Weights of a small GPT-style language model, trained from scratch on English Wikipedia.
Size: 15 layers, width 192, 3 heads of 64 (1 for keys and values), 6.7M parameters.
Architecture: RMSNorm before each block, rotary positions, biases on query, key and value, tied embeddings.
Training: a variant of SOAP for these matrices, 5959 steps.
Each number is 128 + 24 x the weight over its row's rms, rounded and kept within 0 to 255. Layers, rows and columns count from 0. The size above them is the row's rms in percent of the matrix's.

# layer 3 MLP up, 512x192, rms 0.164, rows 293-314, columns 144-191
size [ 98  97 106  98 108 107  99 101  90 103  92  89  93 100  95  92  95 109  90  99 101  99]
[[113 117 121 132 157 129  91 101 119 119 167  85 115 129 129 167 164  83 140 114 117 112 100 124 157 139 114 113 132  98 156 150 145 127 107  94 133 113  96 124 134 116 134 132 156 152 152 146]
 [106 117 122 101 142 140  76 152 135 148 138 156 119 150 106 126  92 100 158 105 139 147 105 103 150 152 127 130 139 143 144 129 133 105 145  62 115 102 128 141 101 151 125 158 116 107  98 167]
 [ 92 128 132  94 142 138 112 118  93  95 170 121 148 115 140 138 141 146 129 101 102  99 138 194 132 152 119  80 103 162  99 121 131 143 129 159 133 178 103  92 135  75 113 112 106 126 150 106]
 [113  95 112 117 123 109 113 122 142 131 134  84 108 139 120 136 118 161 171 141 142 128 155 162 146 105 118 162 154 131 137 177 165 191 136 122 130 102 123 104 162 153 113  95 118 177 128 166]
 [146 154 113 122 124  82 144 109 128 114 112 160 126 139  93 112 105 123 116 115 160 154 170 131 114 127 104 121 132  58 104  96  90 102 140 116 132 132 105 130 164 166 124 145 106 137 160 118]
 [181 144 106 148 122 161  94  97 132 132 140 108 112 131  86 171 132 133 106 100 153 179 138 111 157 132 141 150 102 160 148 153 128 123 121 115 101 139 147  96 157  92  94 180 173 101 122 126]
 [105 111 126 134 101 162 110 112 125 143  51 128 161 131 151  90  93  95 128  99 127 132 157 129  72 185 130 150 145 135 103 160 142  76 136 160 154 142  84 121 119 105 169 147 145 107 169 171]
 [128 121 162 111 169 139 132 118 132 109  84 161 140 143 171 198 110 145 108 120 143 100 152 148 137 141 155 104 168 115 183 117 114 112 126 125  88 122 166 137 106 148 103 133 139 127 132 112]
 [169 131 132 125 114 124 147 101 131 113 166 173 162 127 144 106 111 168  77 150 144 115 112 112  99 125 177 141 154 110 103 153 184 131 158 141 164 124 112 141 131 142 124 149 114 120 104 143]
 [130 127 177 116 133 165 151 168 166 125 141 118 134 129 135 148 138 110 112 143 154 158  88 128  68 133 110 115 151 117  74 105 122 115 144 100 146 142 120 129  94 135  95 148  93 167 144 117]
 [143 141 144 134 116 108 163 164 159 134 142  97  71 118 128 115 115 120 133 111 113 170 116 173  93 150 163  94 153 158 137 112 135 184 155 151 148 104 135 108 131  88 150 104  80 136 123 123]
 [137 142 111 149 130 128 111 143 100 105 155 152 122 129 152 103 111 177 134 126 187 127 100 124 113 138 108 152 115 145 111 142 170 130  98 129 117 195  82 142 108 149 110 167  91 140 112 109]
 [128 133 139 156 124  98 141 104 116 145 108 129 166 163  95 106 161 165 136  87 128 111 121 117 100 148 130 140 161 135 165 125 122 120 105 105 160 170 143 125 143 105 115 122  92 172 138 117]
 [175 134 142 148 125 143 136  90 167 161 124 144  80 118 159  87 161 137 120 146 154 190 127  97 108  94 152 146 110 152 131 116  73 136 144 124 123 156 119 159  98 155 147 122 177 130 109 127]
 [173 145 147 153 154 140 119  89 137 155  62 102 162  86 147 140 128 103 105  95 114 128 137 104 133  88 110 134 102 163 104  63 145 130 164 134 121 118 124 117 153 110 143 121  90 183 120 114]
 [109 138 111 123 150  90 116 117 123 111 135 123 150 155 108 178 138 166 148 140 158 145 129 103 116 146 154 136  95 173 133 115 148  87 123 139 154 150 103 144 147 134 111  95 154 161 111 159]
 [104 170  77 141 160 143 129 130  94 151  96 110 155 159 168 144 109 177 103 113 120 138 134 136 166 156 138 157 124 125 116 125 132 157 114 123 101 163 176 180 111  94 146 111 107 138 150 154]
 [133 163 101 119 139 122 124 180 141 174 131 150 130 141 155 107 129  93 118 107 116 164 134 146 159 118 160 131  94 137 141 140 140 106 137 142  74  88 135 143 129  87 150 135 110 168 119  98]
 [104 137 139 137 117 105 126  98 126 102 171  72 132 120 120 138 124 138 144 125 113  99 144 134 120 106  99 122  78 153 108 111  90  94 128 173 148  80 154 100 132 135 109 151 116 121 106 130]
 [100 100 128  95 157 178 118 108 129 146  71 135 144 125 115 121 103  99  91 134 125 168  88 131 145 167 107 116 114 113 122 123 102 138 129 133 120 115 112 142 169 148 125 121 144  95 170 108]
 [118 141 170 114  92  65 154 128 136 161 160 112 130 129 126  98 119 127 116 110 144 138 179 140 129 118 136 117 131  88 125 147 123 161 139 135 134 113 137 132 160 120 132 104 138 172 148 124]
 [120 110 136 114 109 185  89 114 124 128 163 119 122 124  91 128 144 147 122 123 132 147 172 141  96 122 146 121 139 105  93 159 111  74 120 149 164 132 153 129  88 121 106 101 139 110 121 110]]
# layer 3 MLP down (transposed), 512x192, rms 0.154, rows 293-313, columns 144-191
size [ 99 105 100  98  99  98  99 101  99 100 101  93  99  94  98  96 103 104  96 102  97]
[[132 130 103 115 103  83 127 133 114 133 133 139 142 118 147 138 147 148 106 120 125 154 164 106 125 128 142  85 129 120 101  85 135 139 155 141 143  88 126 138 160 112 120 150 107 111 109 149]
 [110 151 141 138 145 108 115 127 133 131 127 145 104  98  89 182 108 133 144 103 108  93 147 160 131 113 111 145 138 160 110 108 133 134 100 100  91 146 155 137 154  96  99 118 106 120 118 120]
 [159 133 142 160 114 111 152 139 116 142 115 150 180 137 136 141  80 159 114 103 120 174 126 147 147 148 111 112 168 137 138 124 143 130 125 144 130 110 153 102 129 131 158  91 125 128 177 115]
 [100 170 135 138 153  63 121 118 109 115 113  94 130 162  88 150 168 181 136 108  91 131 119 122 109 137 110 107 114 170 143 177  97 154 165  94 145 132 167 136 134 161 106 112  79 102 140 112]
 [101 123 137 144 154 105 156 116 108 115 126  76 139 144 141 131 143 160 171  93 134 137 118 109 171 172  96 150 152 149 143 160 149 121 125  99 119 126 173 136 101 136 138 137 164 109 115 154]
 [104 118  89 157 129 132 141 130 154 135  93 144 125 104 178 115 113  78 103  99 120 129 152 111 116  97 129 131 117 135 130 100 135 121  57 147 139 144 150 139 112  81 119 138 114 119 134 124]
 [ 98 140  94 115 100 102 156 159 118 128 118 124 170 151 157 150 110 125 130  91 170  70 146 129 123 142 123 135 133 142 124 104 166  85  81 114 121 101 148 100 161 104 103 150 108 165 150 135]
 [137 153 147 146 148 122 169 167 102 138 126 136 133  71 162 113 188  85 131 149 118 124 139 150 111  85 143 123 121 133 122 152 140 134 154 166 164 119 131 118 168 134  82 122 113 128 134  86]
 [133 150 104 143 126 125 111 132 110 102 152 130  82 129 145 160 155 152 182 137 138 124 136  75 144 135 124 118 117  84 126 153 112 141 139 167 133 165 143 117 187 144 103 113 158 147 144 122]
 [108  99 163 144 153 106 111 139 154 151 158 140 129 119 130 113 121 100 145 122 155 125 111 111 106 136 169 105 150 110 140 102 107 154 115 110 145 183 156 126 166 117 106 171 165 134 177  81]
 [158 158 143 156 129 134  96  96 130  96 129 164 138 140 132  79 113 141 125 144  97 149 113 112 141 122 120  87 115 156 159 132 145  83 133  88 136 156 103 145 128 121 150 102 178 124 120 114]
 [177 117 120 145 100  92 114 133 165 127 146 118 108 117 106 130 119  90 114 142  95 101 120 111 156 126 105 140 125 158 154 129 132 104  91 165 135 152 122 118 143 139 124 188 147 133 124 103]
 [103 107 119 132 134 119 162 152  83 102 145 131 119 123 163 129 116 162 110 128 157 142 187 116 135 103 180 146 108  79 138 154 153 130 110 102 113 103 152 114  99 128 152 137  85 150 132 122]
 [125 138 138 128 142 150 177 163 146 196 112 126 129 116 152 148 107 138 158 141 107 117 128 162 167  90 176 145 130 123 126 155 127 174 102 131 136 122 141 138 157  75 177  73 110 144 127 127]
 [102 112 114 133 125 172 112 124 133 137 132 140 151 145 112 158 151 136 135 114 138  99 121 145 124 159 147 145 135 146 142 122 123  91 119  81 118 143 191 174 153  92 167 107 135 107 171 120]
 [129 118 137  97 164  68 110  77 130 135 115  89 133 116  99 183 146 164 129 146  60 118 126 144  94 162 148 173 144 135 132 126  92 145 143 113 166 132 130 122 114  59 123 131 122 117 158 124]
 [181 111 134 145 142 136 121 103 164 112 181 134 137 135 149 122 125 125  88 169  80 118 105 146 139 150 167 152 110 126 149 121 113 126 117 124 105 144 151 112 141 134 131 182 131 121 132 118]
 [117  86  81 118 105 121 161 170 125 111 152 118 101 150 166 142 153 151 124 142 140 174  98 134 112 120 115 131 121  99 136 142 120  86  85 153  94 129 128 149 115 103 128 158 145 147  95  82]
 [102 145 151 129 151 128 152 128 119 126 119 163  77 124 147 144 112 124 194 136 113 130 122 119 126 192 106 120 113 133 121 169 138 141 127 119 158 130  94 162 122  97 142  92 115 110 116 133]
 [140 135 108 104 116 161 144 124 106  93 130 114 116 106 142 143 165 120 129 151 106  66 116 160 155 113 152 145 115  94 114 143 121 121 123  88  62 146 115  91 161 108  97 113 133 102 140 137]
 [134 100 149 108 142 135 141 129 184 147 171 131 131 139 123  73 176  96 145 114 127 203 154 144 142 119 126 121 163 150 126 153 138 101 123 101 139 100 146  97 131 140 131 153 121 194 138 147]]
# layer 3 MLP gate, 512x192, rms 0.172, rows 294-314, columns 144-191
size [ 94 102 100 102 109  96  96 101 104  91  91  98  96  95  95 101 109  96  97  93 101]
[[123 144 122 151 140 141 150  82  97 148 169 163 138 126 141 145 152 142  89 144 121  96 143 129  89 126 148 135 137 117 150 133 134 105 138 131  75 132 129 111 170 129 167 124 110 150 138 160]
 [114 165 144 152 134 153  73 136 128 130 151 118 137 169 135 136 125  83 176  85 150 138 155  91 141 106 122  91  73 131  74 146  92 140 147 177 109 133 161 137 137 148 116 145 106 171 118 115]
 [ 79 116  86 113 135 134 104 128 102 132 134 136 105 110 165 146  97 151 159  90 173 140  98 128 107 122 103 189 124 155 112  95 112 143 135 119 129 139 142 129 110 127 131 116  95 111 128 122]
 [135 120 144 140 133 143 118 101 115  95 129 145 153 143 137 126 120 165 126 134 109 106  97 130 135 130 176 138 108 133 121 101 119 120 124 119 126 107 140 116 118 115 102 134  97  90  98 131]
 [163 145 119 159 156 156 128 117  78 104 180 102 177 142 110 152 143 135 134 127 137 119 140  91 150 209 111 136 108 137 130 172 121 130 136 149 141 116 149 126 142 181 143 121 119 134 107 132]
 [122 158 118 120  89 101  98 139 131 116 113 133  99 141 155 108 118 150 122 165 171 119  87 148 169 119 113 127 110 138 163 119 104 164 144 148 121 104 143 161 117 164  83 116 112 140 118 126]
 [173 110 132 137  81 131 146 127 136 147 109 150 127 135 178 125 138 115 115 163 126 117 121 159 110 137 144 102  97 101 149 121 105 166 126 138 145 190 134  81 149 130 123 129 159 146 134 163]
 [133 135 106 136 119 124 119 144 125 136 163 106 111 145 125  86 151 136 161 128 161 121 171 103 126 142 132 113 111 101 102 157 147 159 129 120 130  84 140 186  95 129  67 156 143 129 106 116]
 [171 121 127 109  95 109 143  91 117 164 118  90 138 105 149 154 121 134 125 126 149 104 169 119 119 119 170 123 144 137 153 100 127 152 106 136 128  98 110  96 185 142 149 167 144 121 111 115]
 [119 133  89 120 128 150 159 150 118 121 153 125 133 108 134  71  84 132 102 106 168 122  92 110 161 117 121 122 162 104  97 117 135 166 146 164 151 133 140 170 179 108 144 135  96 182 135 100]
 [122 135 105 107 107  78 142 131 138 150 134 114 116  93 114 102 188 120 169 134  91 124  94 136 148 124  93 155 132 175 120 145 103 116 103 129 161 129 100 103 135 188 104 117 156 133  73 155]
 [128  59  95 131 111 106 108 171 112 162 129 108 141 109 126 111 116 143 144 151 142  91 132 135 128 140 104 139 139 130 143  83  99  86 152  89 129  96 109  90 149  92 167 139 166 107 139 149]
 [164  83 133 155 141 109 111  99 147  85 146 107 145 108 120 106 113 130  68 119 116 135 144 138 142 111 169 164 132 111  83 147 118  90 124 161  99 137 121 140  79 202 114 116 101 123 137 131]
 [128 155 147 120 109 148  90 122 136 150 113  85 133 156  98 137 181 134 169 129 113 153 126 119 114  98  89 156 101 145  49  97 156  93 172 207 125 150 147 121 154 127 120 106  92 187 120 137]
 [139 114 143 139 125 116 118 154 120 142 157  92  77 104 155 129 181 127 150 148 103 139 128 150 143 109  90 157 103 132 168 102 130 106 120  79 110 125 156  97 149 119 132 128 151 115 116 155]
 [118 108  90 148 153 121 116 130  89 115 119 128 115 140 131 136 128 100 150  92 141  76 150 145 135 104 133 128 137 128 158 117 122 132 159 157 159 127 141 138  99 125 135 105 163 151  91 122]
 [101 134  66 113  75 134 130 137 141 110 119 148 145 113 120 150 110 121 132 139 143 137 171 141 152 157 113 115  68 151 123 124 131 132 174 115 118  92 108 127 146  94 121 110 119 130 128 126]
 [ 97  98 104 147 106 140 103 119 142 147 141 158 160 180 138  82 136 121 108  95 135 126 110 135 137 104 122 145 193 139 126 167 161 102 109 129 100 123 150  93 112 117 111 147  81 158 135 121]
 [171 161 123 133 108 105 129 155 148 170 134 101 176 145 117 143 129  93 145 156 141 161 147 115 136 132 114 124 136  95 120 107 122 115 104 174  90 129 170 120 144 156 119  82 113 167 113 125]
 [147 139 204 119 112 138 153 137 125 101 114 109 125 140 157 113 134 156 140 162 159  95 131 103 112  94 140 114 134 129 157 125 139 156 110 127 105 102 115 163 143 111 158 123 101 107 136 105]
 [115  94 125 181 156 147 127 142 129 129 141 156 107 143 139 146 133 149 119 120  92 151  66 143 109 114 175  70  93 149 113 166 160  93 146 116  99 125 120 121  92 115 113 140 138 134 162 117]]